From a checkpoint of a small transformer trained on Wikipedia.
Size: 12 layers, width 384, 3 heads of 64, MLP 1152 tanh GELU, 21.2M parameters.
Each number is 128 + 24 x the weight over its row's rms, rounded and kept within 0 to 255. Layers, rows and columns count from 0. The size above them is the row's rms in percent of the matrix's.

# layer 2 MLP up, 1152x384, rms 0.226, rows 853-905, columns 64-127
size [101  90 103  99 102  89 104  99 100  98 102 106  93  97 101  99  99  96 108  93  98  97  98 103  94  92 100 109 102  97 111 104 114  95  98  98 102  99 101 103  94 102 122 102  94 101 103  95  98 102 102 103 123]
[[116 106  70 107 120 139 150 119 113 154 155  88  88  95 118 128 186 114 126  75 131 164 126 166 115 123 160 148 174 136 137 149  94 146 110 143 110 121  92 125 149 125 100 121 141 111 114 117 100  89 113 121  81 112 104 124 143 139 138 129 119 129 109 156]
 [163 102 128 140 162  59 103 126 133 169  83 124 176 153 146 149 154 153 128 105 119 171  71 130 162 131 152  94 133 111 145 153 119  93 132 155 104 115 108 118 125  98 136 123 114 101  75 116 110 115 138 159  95 131 137 157 164 125 101 110 128 128 135 149]
 [132 140 161 133 100 137 140 141 108 135 149  99 141 132 137 104  99 117 132 168 156 101 109 133 114 134 109 120  99 126 123 168  98 154 127 111 126  73 130  97 116 125  80 110 118 163  78 143 109 116 115 127 167 140 124 133 154 118 151 156 118 128 160 106]
 [146 139 132 130 114 131  98 114 143 149 114 141 101 138 138 162 144 120 148  92 128 174 135 196  99 106 158 139 104 136 127 113 139 129  94 132 154 126 151  75 146 101 133 113 126 137 109 152 142 126 166 144 107 144  73 118 203 171 138  93 102 165 125  98]
 [128 149  99 155 131 109 138 114 138 136 122 120 159 129 117 161  96 132 117 131 155 121  85  97 149 150 138 135 116 122 119 151 112 170 145 108 113 153 181 138 133 119 104 102 116  99 137 114 119 130 160 114 160 108 122 101 138 121 106 143 138 110 157 108]
 [115 118  93 155 133 114 155 125 124 123  94 134 136 133  99 152 119 147 171  97 100 143 128 130  88 129 162 147 136 132 152 144 105 115  95 133 112 124 129  93 143  69  78 116 114 100  86 133 112 164 127 148  89 116 178 104 126 126 144  94 142 133 146 122]
 [160 147 146 179 119 109 139 130 146 151 153 123 158 115 131 166 170 150 107 149 133  95  97 112 142 138 141 123 149 130 131 113 118 105  97 142 102 130 106  96 107 155 152 148 114 103 152 123 119 139 151 126 139 174 149 131 140 115  87 184 141  79 130 128]
 [147 132 133 105 166 134 116 128 160 101 112 151 117 127 102  90 132 125 135 160 110 130 166 165 127 176 166 123 157 141 144 125 104 104 131 124 145 116 104 137 145 105 122 168 100 102  91 169 121 139 158 129 110  76 152 111 113  97 136 134 128  98 100 167]
 [131 124 160  81 126 142 142 132 123 133 115 108 117  87 127 132 122 124 151 126 135  75 120 146 111 128  94 122 113 143 123 119 153 118 115 106  96  98 116  75 172 102  79 144 172 157 104 149 152 118 140 158 124 108  69 133 145 105 152 150 121 121 152 129]
 [139  68 106 129 128 125 106  87 141 141 135 147 138 134 159 163 130 138 153 104 126 134 155 103 169 133 178 142 139 151 175 156 133  63 101 121 144 124 133 103 114 113 114 135 146  97 132 111 178 157 118 127 115 125 135 129 144 132 152  98 162 153 162 164]
 [ 81  54 130 119 122 166 161  98 148 145 147 138 130 122 125 154 128 145 124 128 111 106  74  81 118 133 104 126 122 107 124 144 137 125 100 125 138  79 139 157 149 113 126 143 145 159 116 166 155  92  88 214 146 164  95 147 129 149 169 146 149  85 112  95]
 [ 93 130 139 168 137  98 131 136  68 152 196 109 145 116 119  84 128 105 125 110 140 126 136 101 134 124 145 135 137 138 131 147 105 112 123 131 155 108 131 106 116 123 155 125 140 142 109 147 107 113 114  76 118 107 131 146 118 160 142 153 127 102  89 127]
 [135  83 106 134 164  87 129 134 140 152 140 121 167  82  93 130 135 108  95 122 142 124 126  97 154 115 174 109 126 130 134 151 168 113 106 136 157 140  82 130 120 129 138 147 116 114  85 161  80 170 155 171 158 164 114  96 125 131 139 164 134 111 140 120]
 [141 156 119 142 136 132 142 114  83 149 131  98 147  89 124 108 121 115 138 114 136  92 117 165 134 151 135 161  97 110 108 132  96 119 109 129 116 109 136 115 141 142 138 171 132 180 125 156 141 120  92 125 154 127 116 137 113  65 143 147 147 127 112 110]
 [108 111 135 119 109 176 123 109 119 116 127 129 159 122 150 126 129 137 156 110  95  98 119 172  88 148 136 142 185 140 116 100 139 136 108 108 142 109 136 114 124 118 143 148 122 132 135 141 115 156 157 137 159 148 100 134 140 164 103 129 115 128 115 129]
 [133  94 128 132 111 157 126 124 141 143 143 121 120 163 113 123 132 135 121 122 140 119  65 128 147 169 125 149 125 126 102 120  93  97 167 100 108 158 150 117 149 135 163 125  84 158 137 126 105 133 125 157 143  97  92 129 102 124 173 103 109 120  96 123]
 [127 132 135 136 151 131  84 121 155 143 133 132 145 114 104 145 150 147 130 118 151 145 130  71 118 153 172 105 196 143 110 149 104 112 115 126 154 135 150 103 137 115  95 137 115 117 149 149 161 113 101 114  96 137 126  93 135 115 159 105 135 147  91 157]
 [129 115 129 128 142 152 116 118 129 129 127 114 157 168 112 133 110 183 145 113  94 133 141 125  95 137 152  97 121 131 124 102 136 159 167 117  97 104 116 177 141 198 137 127  88 153 162 149 146 158 143 156 139 154  75 111 154  96 150 130  96 129 107 180]
 [115 116 121 114 130 119 141 126 128 121 121 105 142 116 103 114 117 155 139 129 137 142 126  86 140 134 130 152 137 108 151 170 114 152 134 126 155 132 153 128 132 114 128  77 124 127 106 120 153 114 111 171 123 126 153 105 144 100 138 137 150 139  79 195]
 [ 74 122 133 104  95 129 158 145 124 130 126 120 128 166 183 116 133  79 150 143 126 100 143 116 143 111 140 145 132 123 121 158 174 142 110  79  95 149 146 125 167 104 102 165 121 116 142 138 116 106 123 134 117 125 116 124 123 113 111 131 140 144 114 171]
 [ 92 115 144  95 114 158 117 107 164 111 159 119 146  92 126 149 112 170 129 114  53 147  79 143  99  97 158 148 107 124 120 151 122 143 133 163 108 121 151  93 179 132 118 150  96 173 124 113 169 136 117  74 147 157 132 176 122 113 112 136 164 110 116 157]
 [125 137 117  98 165 112 123 147 134 123 143 104 168 152 133 147 116 116 113 107 151 155 137 137 168 126 135 114 124 155 143 172  98 136 145 145 141 145 149 124 129 108 148  90 118 108 114 146 107 142 166 140 116 153 120 133 168 176 118 122 140 141 111 134]
 [105 113  95 127 142 135 104 129 126 147 141 113 142 128  92 112 161 104 110 103 174 147 126  71 169 124 148  76 165 126 153 139 140 106  80  93 160 155 156 110 111 143 125 154 120  97 114 177 149 114 120 154 116 144 116 111 164 129 141 115 117 142 103 126]
 [155 154 148 135 133 127 170 150 141  92 124 104  99 153 120 113  90 155 138 125 136 132 144 134 105 114 143  84 125 133 146 167 128 191 127 130 106 170 126 144 129  90 134 137  86 105 115 162 157 160 141 136 137 123 154 159 124 175 148 114 156 120 111 121]
 [ 86 109 139 136 138 128 108 145 146 109  77  91 115 115 108 137 119 121 125 159 150 143 116 146 142 124 121  95 143 153 147 131  93 160  93 129 122 132 153 114 126 117 155  85 125 123 160 151 159  98 119 124  96 127 125  82 144 139 104 127 198 129 109 137]
 [161 134 137 136 139 184 128 106 127 162 102 131  97 172  87 129 115 159 121 103  83 110 122 115 127 146 103 106 172 133 120 107 139 120  95 144 140 123  95 159 130 107 106 140 166 143 106 201 180 122 117 120 124 122  98 121 126 128 167 165 113 109 161 121]
 [161 117 112 148 117 101 146 127 121 114 142 137 102 138 138 155 152  95 111 153 120 118 140 156 151 136 107 124 163 109 158 139 162  99 109 153 107 133  88 147  84 115 166 146 144 147 171 115 142  96 159 123 109 128 163 107 142 140 174 164 157 103 127  90]
 [142 140 143 119 144  85 131 185 148 117 134 121 134 127 114  94 172 131  74 132 100 113 131 122 113  93 149 109 100 145 165 152  99 119  73 152 169 153 128 142 111 127 140 119 129  99 114 145 132 122 122 179 141 127 121 124 130 111 131 118 111 111 102 135]
 [146 104 104 115  96 173 116 130 149 116  77 139 124 145 122 118 113 132 104 116 102  92 124 106 132 157 100 141 104 109 130 119 113 111 149 149  97 136 101 127 133 129 138 180 135 146 104 141  89 110 136 163 110 171  96 117 131 123 144 133 154 111 142 118]
 [123 122  99  81 113 145 127 147 109  82 105 133 121 148 132 150 139 116 107  97 114  87 110  75 138 176 141 134 121 141 129 129 142 121 120 135 116 110 105 113 147 110 165 119 117 148 156 108 104 150 124 118 116 148 118 125 107 182  99 134 122 138  96 118]
 [116 132 116 145 156  76 150 108 149 120 108  92 107 141 117 110 129 126 131 118 124 193 145 124 159 166 106 104 142 124  82 139 114 156 103 127 127 128 128 121 143 132 113 140 148 139 126 144 161 107 137 134 102 134 113 144 124 130 152 118 139 150 151 113]
 [117 127 199 106 127 118 100 177  98 150  97 178 103 155 138 166  84 103 143 139 164 108 102 143 101 139 103 197 120 106 129 155 140 134 130 131 115  87 115 112 100 135 131 123  94 107 130  93 135 149 136 131 148 100 127 127 110 143 142 146  85 103 122  79]
 [131 109 119 120 160 122 100 166  89 146 145 153 117 124 109 142 108 154 153  87 132 116 154 120 135  86 119 134  81 111 127 113 143 114 149 198 124 113  96 140 125 151 123  90 116  96 131 126 148  98 117 143 152 120 109 168 108 130  71 163 130 156 153  72]
 [ 90 114  94 132 137 100 126 121  93 131 108 122 109 165 134 162 155 138 141 115 152 137 109 119 151  96 118 159 153 138 135 115  91  49 112 124 148 180 140 140 106 130 122 192 146 107 136 152 136  94 123 111 111 105  76  72  72 151 172 141 164 120 128 134]
 [130 127 150 144 132 119 115 115 115 133  98 102 150 156 140 146 158 119  98 154 115 121  89 112 121 185 190 151 199 137 168 154  89 159 103  99  91 129 131 107 156 142 109 134 101 131 102 139 116 109 151 135 138 109 128 175 114 131 114 121 147 152 131 138]
 [105 107 113 175 128 154 110 141 153  86 134 126 112 140 158 113 106 102 133 129 107 116 153 141  89 119 149 113 156 130 137  68 137 110 112  93 157  90 105 145 167 126  62 114  98 170 115 145 141 130 137 113 121 113  96 131 147 149 174  98 113 121 129 105]
 [140 128 108  97 118 132 134  88 106  97 150 156 126 147 151 147 129 109 126  98 120 150 110 160 169 130 130 174 104 181 108 126 150 116 150 128 194  87  84 120 133 135 144 186 137 120 121 130 122 169 101 175 116 131  50 105 131 152 142 160 130 131  70 127]
 [137 121 134 134 157 162 113 128 115 121 160 121 139  95 142 125  88  93 114 150 117 144 126 125 137 133 102 112  70 132 147 152 171 134 122 125 157 141 142  79 151 147 127 100  74 113 119 109 126 126  95 114 106  89  92 168 142 156 123 117  99 135 136 120]
 [ 89 127 148 148 159  96 108 107 137 164 128 141 142  90 157 114 120 141 132  94 119 112 133 101 112 130 145 107 165 165 107 169  96 100 121 141 137 117 134 114 153 147 127 113 136 101  99 142 149 106 117 119 164  85  97 104  92 133 132 159 144 168 110 137]
 [143 105 151 130 134 130 146  71 132 135 141 100 113 161 134 170 182 145 130 119  97 114 143 114 121 121 150 150 121 124 113 117 105 112  96 186  92 154 128 126 183 116  92 105 107  67 113 114 152 155 109 118 100  53 148 127 127 122 149 119 115 157 132 138]
 [119 125 146 127 143 115  91 130 116 128 100 136 121 124 123 145  98 130 130 109 105 112 103 156 110  97 115 116  97 137 150 124 133 171 110 129 131  92 137 120 144 114 115 121 170 142 151 152 144 119 126 195 122 172 128 115 134 153 135 148 146 120 150 163]
 [168 134 101 151 113 165  97 120  97 122 138 120  76  99 110 113 146 124 118 129 156 101 145 106 139 133 129 146 130 123 114 127 109 113 142 120 136 128 152  99 120 110 137 146 131  98 122 122 120 117 163 129 115 113 121 127 130 124 156  94 131  95 134  84]
 [115 119 110 167 113 130 105 113 123 136 115 123 143  97 143 108 111 138 142 116 158  86 135  88 156 136 140 180 119 130 110 130 153 122 100 109 155 118 129  98 141 148 110 107 139 162 162 104 120  96 113 129 115 120 104 133 136 117 152 134 142 127 100 134]
 [168 122 173 150  86 137 150 127 105  89 152 118 125 101 107 163 141 169 113 147 179 116  62  76 130 139 113 138 138 155 132 146 157 118 126  95 103  99 166 109  82 154 153 140 126 131  91 177 159 146 125 142 107 143 139 132 167 155 122 137 130  96 104 137]
 [173 118 128 128 115 137 161 125 131 105 124 124 115 165 145 110 102 173 112 146 151 122  63 114  69 108 120 135 138 114 139  95 111 152 110 150 113 139 159 135 132 104 134 154 127 117 158 153 127 112 157 129 143 109 103  96 121 115 113 122  71 144 125 130]
 [147  63 127 135 122 143 197  82 113 168 122 105 140 111  81 142 143 134 132 113 143 119 108 125 147 147 152 121 110 144 129 103 115  97 141 120 121 155 165 156 175  78 115 132 137 149 133 149 130  77 114 133 120 102 141 114 123 129 150 138 105 145 159 138]
 [107 142 113 158 131  80 116 108  86 126 104 128 118 136 118 126 110 110 142  84 148 116 139 113 159 167 161 131 175 146 101 135 132 138  92 135 112 125 143 105 116 142 136 134  99 133 113  80 134 116 169 127 123 123 136 129 108 112 121 173 159 118 104 122]
 [150 162 104 179  95 165 110 139 103 114 116 143 157 144 118 126 150 125 101  89 138 113 133 112 123 116 115  70 137  81 105 108 101 100 139 127 151 113 110 124 176 135  99  91 106 105 138 150 145 104 166 139 140 150 151 143 135 113 128 119 123 141 101 122]
 [127 107 110 123 104 126 118 134 134 121 148 125 120 120 141  89  83 160 118 195 187 164 163 148  98 149 117 136 103 106  97 159 132  87 113 102  86 162 109 119 184 134 129 131 109 131  97 113 114 143 138 120 164 151 120 129 136 102 161  88 123 144 155 106]
 [108 119 128 145 132  92 101 123 119 135 152  91 162 148 138 142 133 153 139  93  87 133  86 132 154 135 105  99 139 111 151 109 156 162 115 168 139 126  85 153 106 114 128 146 123 115 111 158 158  78 145 121 122 149 154 131 157 128 131 158 135 119 118 139]
 [164  88 145 145 136 115 113 125 112 162 135  94 144 154 129 164 111 117 149 130 116 139 165 141 187 113 107  92  78 161 123 115 140 122 113  96 109  82 147  96 150 126 108 153 151 109  92 141  77 165 143 102 147  97 115 123  76 179 172 138  99 165 115 156]
 [135 137 136 117 138 131 125 166  92 116 165 138 126  75 111 124 136 114 106 152 121 159 135 159 100 115 149 148 159 121 146 142  91 118 108 120  87 114 120 137 151 134 101 123 150 131 125 120 148 121 140  83 163 136 162 155 157 117 104 113 109 105 102  87]
 [135 116 176 107 146 122 125 154 141 162  76 175 117 141 141 118 117 162  97 131 154 156 134  91 153 101 105 183 101 133 159 153 139 114 119 117 133 108 113 104 110 105  90 137 148 128 102 122 120 157 114 117 126 132 176  80 122 148 128 141  95 122 158 126]]
# layer 2 MLP down (transposed), 1152x384, rms 0.136, rows 853-904, columns 64-127
size [102  93 107 101 102  91  99 103  97  98 105 100  94 105  99  97 102  97 113  93  98 103  97 107  94  97 100 113 101  93 104 107 114  94 101 100 110  95 103 105  95  99 118  97 102 100 103  95  91 103  99 108]
[[107 137  89  75 125 155 142 102 152 104 168 101 137 162 121  85 144 151 119 156 136 122 108 143 157 129 139 158 133 126  94 116 138 127 128  79 162 137 125 170 125 143 113  74 134 106 137 114 100  82 105 164 125 118  81 145 121 105 155 136 102 126  84 132]
 [126  79  89  96 156  99 101 118 133 156 106 124 144 162 107 180 128 179 118 151  99 166  87 144 120 128 132 184 136 124 133 136 113 128 183 184  96 165  90 141 131  75  89 121 133 184 110 117 107 110 173 123  94 120 109 177 120  94 142 116 147 118 124 150]
 [133 141 154  93  93 172 161 101 168 147 124 104 130 146 131 117 110 134 139 132 123 118 135 141 170 119  83 125 148 134 108 142 114 136 109 150 159 122 158 148 118 180 120 148 161 152 114 125 106 139 120 132 185 146 129 121 145  98 115 160 122 121 138 134]
 [ 82 116 145 142 160 108 127 151 162 131 117 113 105 147  76 149 152  91 111 164 133 117 142  62 113 128 129 121 138 184 135 142 150 105 155 132 143 135 158 105  98 146  95 111 118 127 133 149 146 105 135 123 148 132 101 159 128  92 146 104 145 125 134 181]
 [ 87  91 173 128 142 110 105 109 138 125 109  83 109 122 100  97 144 125 101 124  91  77 139 121 110 132 118 154 137 140 153 109 154 105 104 109 132 132 137 101 162 138 109 112 114 155 180 137 141 146 115 164 132 120 138 135 100 146 172 134 170 102 104 160]
 [ 88 156 107 128 101 154 123 153 145 115  72 139 133 141 120 105 156 147 137 153 139 115 140 117 122 125 122 125 121 124 101 119 146  92 141 137  98 132 114  92 150 122 105 159 112 119 129 141 109 116  77 120 138 124 165  92  97 113 105 110 142 123 137 129]
 [115 116  92 152 132 124 133 131 136 113 117 122 127 117 125 161 179 118 144 134 119 112 151 103 112 103  94 114 113 114 169 156 108 152  94 151 142 114 141 102 134  93 102 125 133 144 162 102  88 159 109 185 135 138 111  99 111 108 121 162 110 149 141 118]
 [111 137 133 109 130 120 153 144 135  84 115 136 102  99 100 119  66  97 151 123 111 157 143 127 133 113 114 119 107 134 128 124 101 142 132 132 132 162 159 130 131 111 127  97 111 128 124  96 127 137 164 152 114 195 156 111 143 113 136 128 123 133 146 132]
 [111 105 111 132 110 129 173 148 131 157 108 114 153 126 125 114 127 157 135 114 113 120 138 104 143 140 113 172  86 120 137 127 116 152 163 126 150 149 138 131 168 126 120 155 143 130 111  97 104 163 100 127 111 108 143  70 156 138 124 146 104 131 104 145]
 [129 123 137 136  59 167 137 159 175  79 117 150 105 118 129 101 133 169 137 116 146 111 138 123 127 108 140 124 112 151  74 105 120  97 123 143  98 114 129 120 130 134 193 153 129 107 111 166 120 157 145 146 179  90 104 131 135 159 144 127 124 126 106 127]
 [117 115  82 127  90 175 132 100 117  98  88 121 138 120 138 173 156 117 114 191 117 143  92  56 124 185 136 109 151 145 131 139 145 125 160 136  87 111 112 178 109  83 138  62 141 146 118 126 131 131 137 143 162 128  98 137 137 126 157 132 123  96 112 143]
 [142 167 111 114  99 162 121 100 118  76 136 138  92 163 133  60 116 111 191 136 138 117 159 152 159 147 137 101 100 143 134 121 170 176 134 135 152 129 153 161 121 152 141 115 127 102 119 110 159 149 129 135 140 159 122 125 141 120 165 126 154 118  90 134]
 [127 140  99  92 136 109 128 132 125 133  98 155 137 130 120 124  83 136 102 120 116 127 162 134 119 145 175 143 124 149 187 143 122 124 120 127 122 146 140 116 116 119 152  97 149 139 166  86 154 149 108 180 104 157 162 142 177  99 196 146  84 194 101 117]
 [119 162 152 135 109 134 119 110 126 105 132 117 101 139 120 113  88 127 155 126 169  95  84 171 126 120 109 120 153  88 152  89 155 158 122  92 153 140 157 114 149 117 136 148 125 116 150 172 100 149  81 117 124  88 145 126 169 143 157 129 135 112 133 130]
 [128 103 154 145 135 148 130 137 125 177 118  98 151 127 140 156 131 168 117 101 115 164 116 155 111 100 172 117 102 123 126  97 147 142 122 116 134 128 107 132 100  99 133 154 128 134 137 115 147 151 107 146 152 165 124 135 150 177 134 164 137 154 100 138]
 [109 157 109 147 123 163 144 124 138 117 143 109 118 140 125 182 161 180 103 139 137 139 106 125 126 131  74 125 111 148  90  90 123 126 157 141 102 124 125 165 160  97 169 142 122 124 123 113 144 160 124 125 114 108 123 170 123 103 106 151 130 165 126  97]
 [151 163 156 116  71 112 153 187 154 134 112 142 123 134 132 114 166 113 145 100 106 130 117 106 109 142 129 161 182 144 102 132 161 120  88 122 129  99 140 103 105 107 134 127 151 138 133 146 125 112  87  98  92 140 168  78 105 143 136  81 170 103  90 140]
 [137 110 112 126 127 132 160 180 140 120 123 163 108 136 141 122 129 158 117  95 167 161 152 118 140 142 103 138 152 145  64 111 143  98 125  84  92 135 126 112 143 136 102 156 128 124 130  93 109 132  77 115 139  70 156  94 155 122 120 128 129 109 105 118]
 [141 135 153 130  91 143 151 147 152 149 126 107 130 194 137 162 136 127  94  86 123 139 123 110 119 112 131 103 108 181  67 104 127 155  92 117 106 134 127 124 121 139 164 153 111 133 154 135 110 138 113 159 177 163 119  96 108 123 134 151 118 136 153 129]
 [105 135 142 124 119 105 103 159 154  96  98 137 107 144 124 133 121 150 136 110 146 116 117 132 134 107 156 177 147 159 144  91 158 117 183  87 155 149 130  94 148  83 144 127 134 139 109 124 124 131 146 108  98 126 130 110 116  93 126 151 121 105 138 110]
 [104 192 115  79 100 134  96 174 150 164 152 146 145 136  84 162 163 134  53 122 121 118 118 123 114 120 156 150 111 140  95 124 113 141 131 166 129 133 111 162 135 160 148 141 143 124 126 150 142 125 108 138 104  94 103 154 147 122 142 125 115 189  96 156]
 [124 148 129 134 131 127 130 149 139 175 128  85 152 144 134 166 134 111 121 147 107 129 156 136 127 109 155 121 108 174 147 104 143 125 137 125 122 124 142 107  95 158 141 130 106 184 143 123 115 127 144 147 132 188 134 116  98 112 117 127 156 115 109 132]
 [114  94 148 162  90 158 135 169 120 142 104 178 165 125 111 149 150 122 163 107 131 133 128 125 131 141 123 106 148 139 129 185 135 139 118 140 166  96 125 149 161 114 107 120 101 154  93 136 169 123 151 132 153 130 137  77 116 132 100  96 153 127  84 103]
 [175 165 141  97 141 144 121 142  87 126 116 107  90 156 109 126 125 115 125 148 160 164 137  95 131 139 147  93 156  96 150 127 115 141 142 108  87 135 172 147 137 122  78 140 125 129 106 152 123 141 180 133 155 128 139 127 106 121 122 110 126  97 153  94]
 [145 119 169  79 132 120 150  95 125 111  95 111 118 129 103 147 156 103 115 163  64 153 129 129 141 140 145 174 131 142 105 139  97 176 156 194 110 106 137 131 160 181 136 140 108 127 121  87 136  93 154 107 119  96 158 186 109 136 111 113 139 141 120 144]
 [117 137 143 124 123 141 119 140  84 125 133 136 122 121 121 158  98 122 156 145  79 123 122 133 102 162 110 140 132 119 131 111 115 110 104 131 124 152 116 180 129  94 169 134 147 131 151 148 166  98 129 140 127 121 112 122 108 150 115 131 143 126 126 116]
 [123 105 157 100  98 104 176 171 134 115 112 125 114 165  77  98 105 156 132 168  86  98 134  69 116 127 108 154 137 109 126 112 121 136 150 128 114 156  97 109  78 149 119 124 164 114 124 166 109 128 102 163 146 141 132 113 145 136 112 112 147 123 117 125]
 [104  69  85 127 120  99 146 142 167  75 169 159 159 102 176 141 148 142 122 132 121 163 122 128 132 121 165 152 148 144 150 125 125 135  92 126 119 153  78 222 114 113 130 129  85 117 160 117 160 101  87 155 125 157 121 159 144 101  86  93 128 152 147 115]
 [120 113 100 188  89 141 113 131 137 141 149 115 122 112  99 144 162 123 128 106 105 150 129 104 137 133 116 104 131 165 132 133  97  95 113 178 107 100 108 126 140  82 142 144 150 135 174 101 144 138 106 154 122 135 125 171 172 119 178 149 160 151 147  96]
 [100  99 142 138 132 130 135 142 145 122 124 150 110 127 103 155  91 147 140 114 150 109 101 135 134 141 107 173 161 152 145 148 122 173 161  89 134 177 173 171 124 117 121 142 100 141 173 119  87 116 137 103 159 151  84 144 149 137  89 134 105 105 132 101]
 [175 123 140 123 104 134 151 126 144 180  92 149 156  96 142 126 145  94 108 112 153 132 122 139 109 131  94 104 120 106 117 113 113 113 114 117 177 120 137 115 120  79 121 107 127 132 159 125  88 155 118 115 165 152 145 110 143  67 103 150 121 133 115 142]
 [ 94 124 161 127 142 107 183 127 120 170 141 127 105 123 162 124 147 129 116 130  87 141 138 143 213 139 118  96 177 155 120 129 114 121 154 133 175 173 107 149 112 119 102 165 117 117 128 124 146 152 172 150 105 155 150 124 169 117 135 118 124 148 115 128]
 [157  99 116 138 133 145 137 173 139 140 137 146 140 128 107 133 114 187 145 142 152 154 150 134 139 163 146 144  97 114 128 119 154 140  89 140 134 120  96 169 158 123 154 122 103 134  97 148 136 112 139 132 129 128 116 138 113  88 136 139 115 152 151 131]
 [122 176  76 157  81 162 137 135 155 100 120 166 156 115 112 103 111 100 142 140 116 128 139 128 121 147 134 134 127 133 149 100 122 164 194 118 134 157 102 147 154 138  87 119 138 128 141  96 118 118 108 133 151 168 144 143 126 103 142 131 108 139 157 159]
 [119 106 177  75  96 142 108 122 123  90 170 162 138  99 113 121 168 136  99 169 140 132 141 117 137 103 132 135 126 162 134  98 161 112 126 129 173 103 171 168 123 117 152 166 120 105 143 139  72 142 180 166 132 151 149 139 154 107 106 121 102 149 157 103]
 [124 132 104 137 117 146 148 123 130 101 134 133 101  87 151 160 154 126 155 146 102  95 115  91 101 108 149  75 120 132 155 145 139 136 112  81  79  92 135 134  95 120 134 135 138 126 111 153 130 163 155 102 134 136 142 148 122 131 151 136 110 101  96 106]
 [157 140 155 138 159 134 135  99 150 153 147 151 131 143 134  74 138 127 137 154 150 152 176 143 143 160 119 117 120 142 145 146 151 131 165 117 102 166 133 164 166  95 119 149 143 151 140 124 141 122  91 132 139 112 163 172 140 109 157 125 121 111 157 149]
 [162 162 134 133  96 104 131 148 106 147 146 136 125 162 141 144 152 111 108 120 124 136 173 157 121 141  91 104 137 107 113  85 107 112 193 112 127 109 119 128 118 120 106 156 144 139 112 115 117 112 140 192 164 116 134 103 133 169  78 150 118 125 118 140]
 [111 152 178 158 110 161 114 133 171 147 138 155  97 113 122 120 137  83 152 117 140 114  99 120 114 109 122 165 129 143 122 102 134 138 153 169 122 128 140 152 141 127 134 127 112 161 104 112 127 131 126 110 139 159 158 123 121 130 107 125 151 116  93 110]
 [158 117 124 143 130 116 146 151 146  72 112  85 134 153  95 129 151 146  94 135 125  85 168  94 141 123  81 149 162  99 128  69  95 173 118 138  61 143 136 146 140  91 116 113 149 123 119 114 130 136 131 118  97 100 115  68 123 109 151 156  73 124 145 141]
 [137 133  83 137 104 107 140 134 104 125 106 160 113 124 167  91 172  80  91 117  92  95 144 119 162  79 164 110 133 105 140 126 140 173 115 157 149 122 115 107 178 133 117 139 141 120 133 123 151 169 109 104 141 140 173 170 127 165 133 131 107  84  91 136]
 [141 121 117 133 164 179 106 147  82 161 156  77 115 112  96 153 107 133 122 141 145 129 120 119 113 122 103  74 108 161 161 148  78 114 123 153 128 173 129 142 112 128 163 141 117 137  89 111 116 148 126 119 122 116 114 158  74 107 130 114 156 133 136 106]
 [156 113 172 127 112  94 154 157 117 148  91  98 124 104  85 108 103 133 108  86 150 125 107 117 137 148 142 107  96 122 148 115 131 174 121 134 133 125  96 115 125 113  84  97 111 168  86 122 156 140 134 138 132  76 103 115 148 112 180 120 154 111  92 144]
 [118 119 110 140 127 157 134 137 134 152 127 153 105 138 127 112 138 120 114 125 103 131 101 123 113 119 125 115 152 121 139 142 158 150 123 114 157 167 151 111 136  98  65 153  94 119 138 183 127  79 138 136 132 160  76 138  99  69 184 121 122 142 145 129]
 [ 96 126 104 128 142 148 102 132 126  86 122 146 112 124 168 134 148 103 138 139 123  94 127 194 113 134 147 130 139  80 152 123 179  76 140 142 153 104 146 160 154 103 123 159 137 146 159 106 132 137 126 101 147 146 154 176 171  84 128 115  93 142 104 127]
 [125 123 122 150 110 138 103  76 123 158 149 149 118 110 115 150 173  93 133 101 157 146 118 134 110 118 103 140 125 148 100 147 150  98 163 137 112 113 156 111 192 132  99 137 114 127 145  94 136  66 157 156  77 151 146 114  73 110 121 160 147 121 135 143]
 [125 140 154 115 120 120 121  89 119 135 166 132 136  98 145 137 113 117 126 143 102 130 124 141  85 130 138 113 130 118  98 153 129 116 145  99 127 147 143 120 131 159 110 110 111 138 147 156 143 153 102 168 119 127 133 134 113 151 134 118 141 139 150 140]
 [179 124  85  77 153 121 127 152 145 128 126 148 114  91 102 134 110 128 177 124 135  79 128 140 155 118 144 147 115  93 103  89 122 157 169 122 157 145 137 111 127 157 135 126 122 100  91 122 149 142 158 173 146 138 104 107 110 115 180 107 117 100 148 119]
 [116 148 125  97  81 100 123  92  98 144 146 172 118 113 152 122 157 160 141  97 141 116 154 160  87 153 156 103 128  74 136 120 140 147 146 152 173 107 110 169 124 102 114 126 141 132 115 118 103 109 141 122 101  89 149 114 118 131 131 111 146 145 140 104]
 [128 112  85 101 169 141 132  99 103 120 160 144 123  98 126 159 112 128 123 166 143 124 142 165 147 143 134  94 145 129 118 144 115 112 135 162 149 139 119 123 148 141  96 110 150 172 131 101 135 123 148 113 160  87 128 113 165 114  84  99 140 128 124 118]
 [129 107 124 148 109 148 139 102 106 162 123 108 129  98 158 113 103 139 160 134 114 162 121 181  81 126 142 148  85 146 138 122 144 125  98 129 100 104 179 150 146 120 151  93 126 153 164 116 163 106  94 171 130 128 130 127 155  91  86 107 109  77 108 137]
 [105 119 185 112  99 130 109 136 113 138 143 148 110 140 109 137 129 133 149 142 138 139 158 150 157 122 160 158 170 177 132 127  74 121 107 145 144 162 171 102 127  75 137 140 144  86 118 193 135 121 160 129 140  97 140 134 144 110  96 149  99 149 146  93]]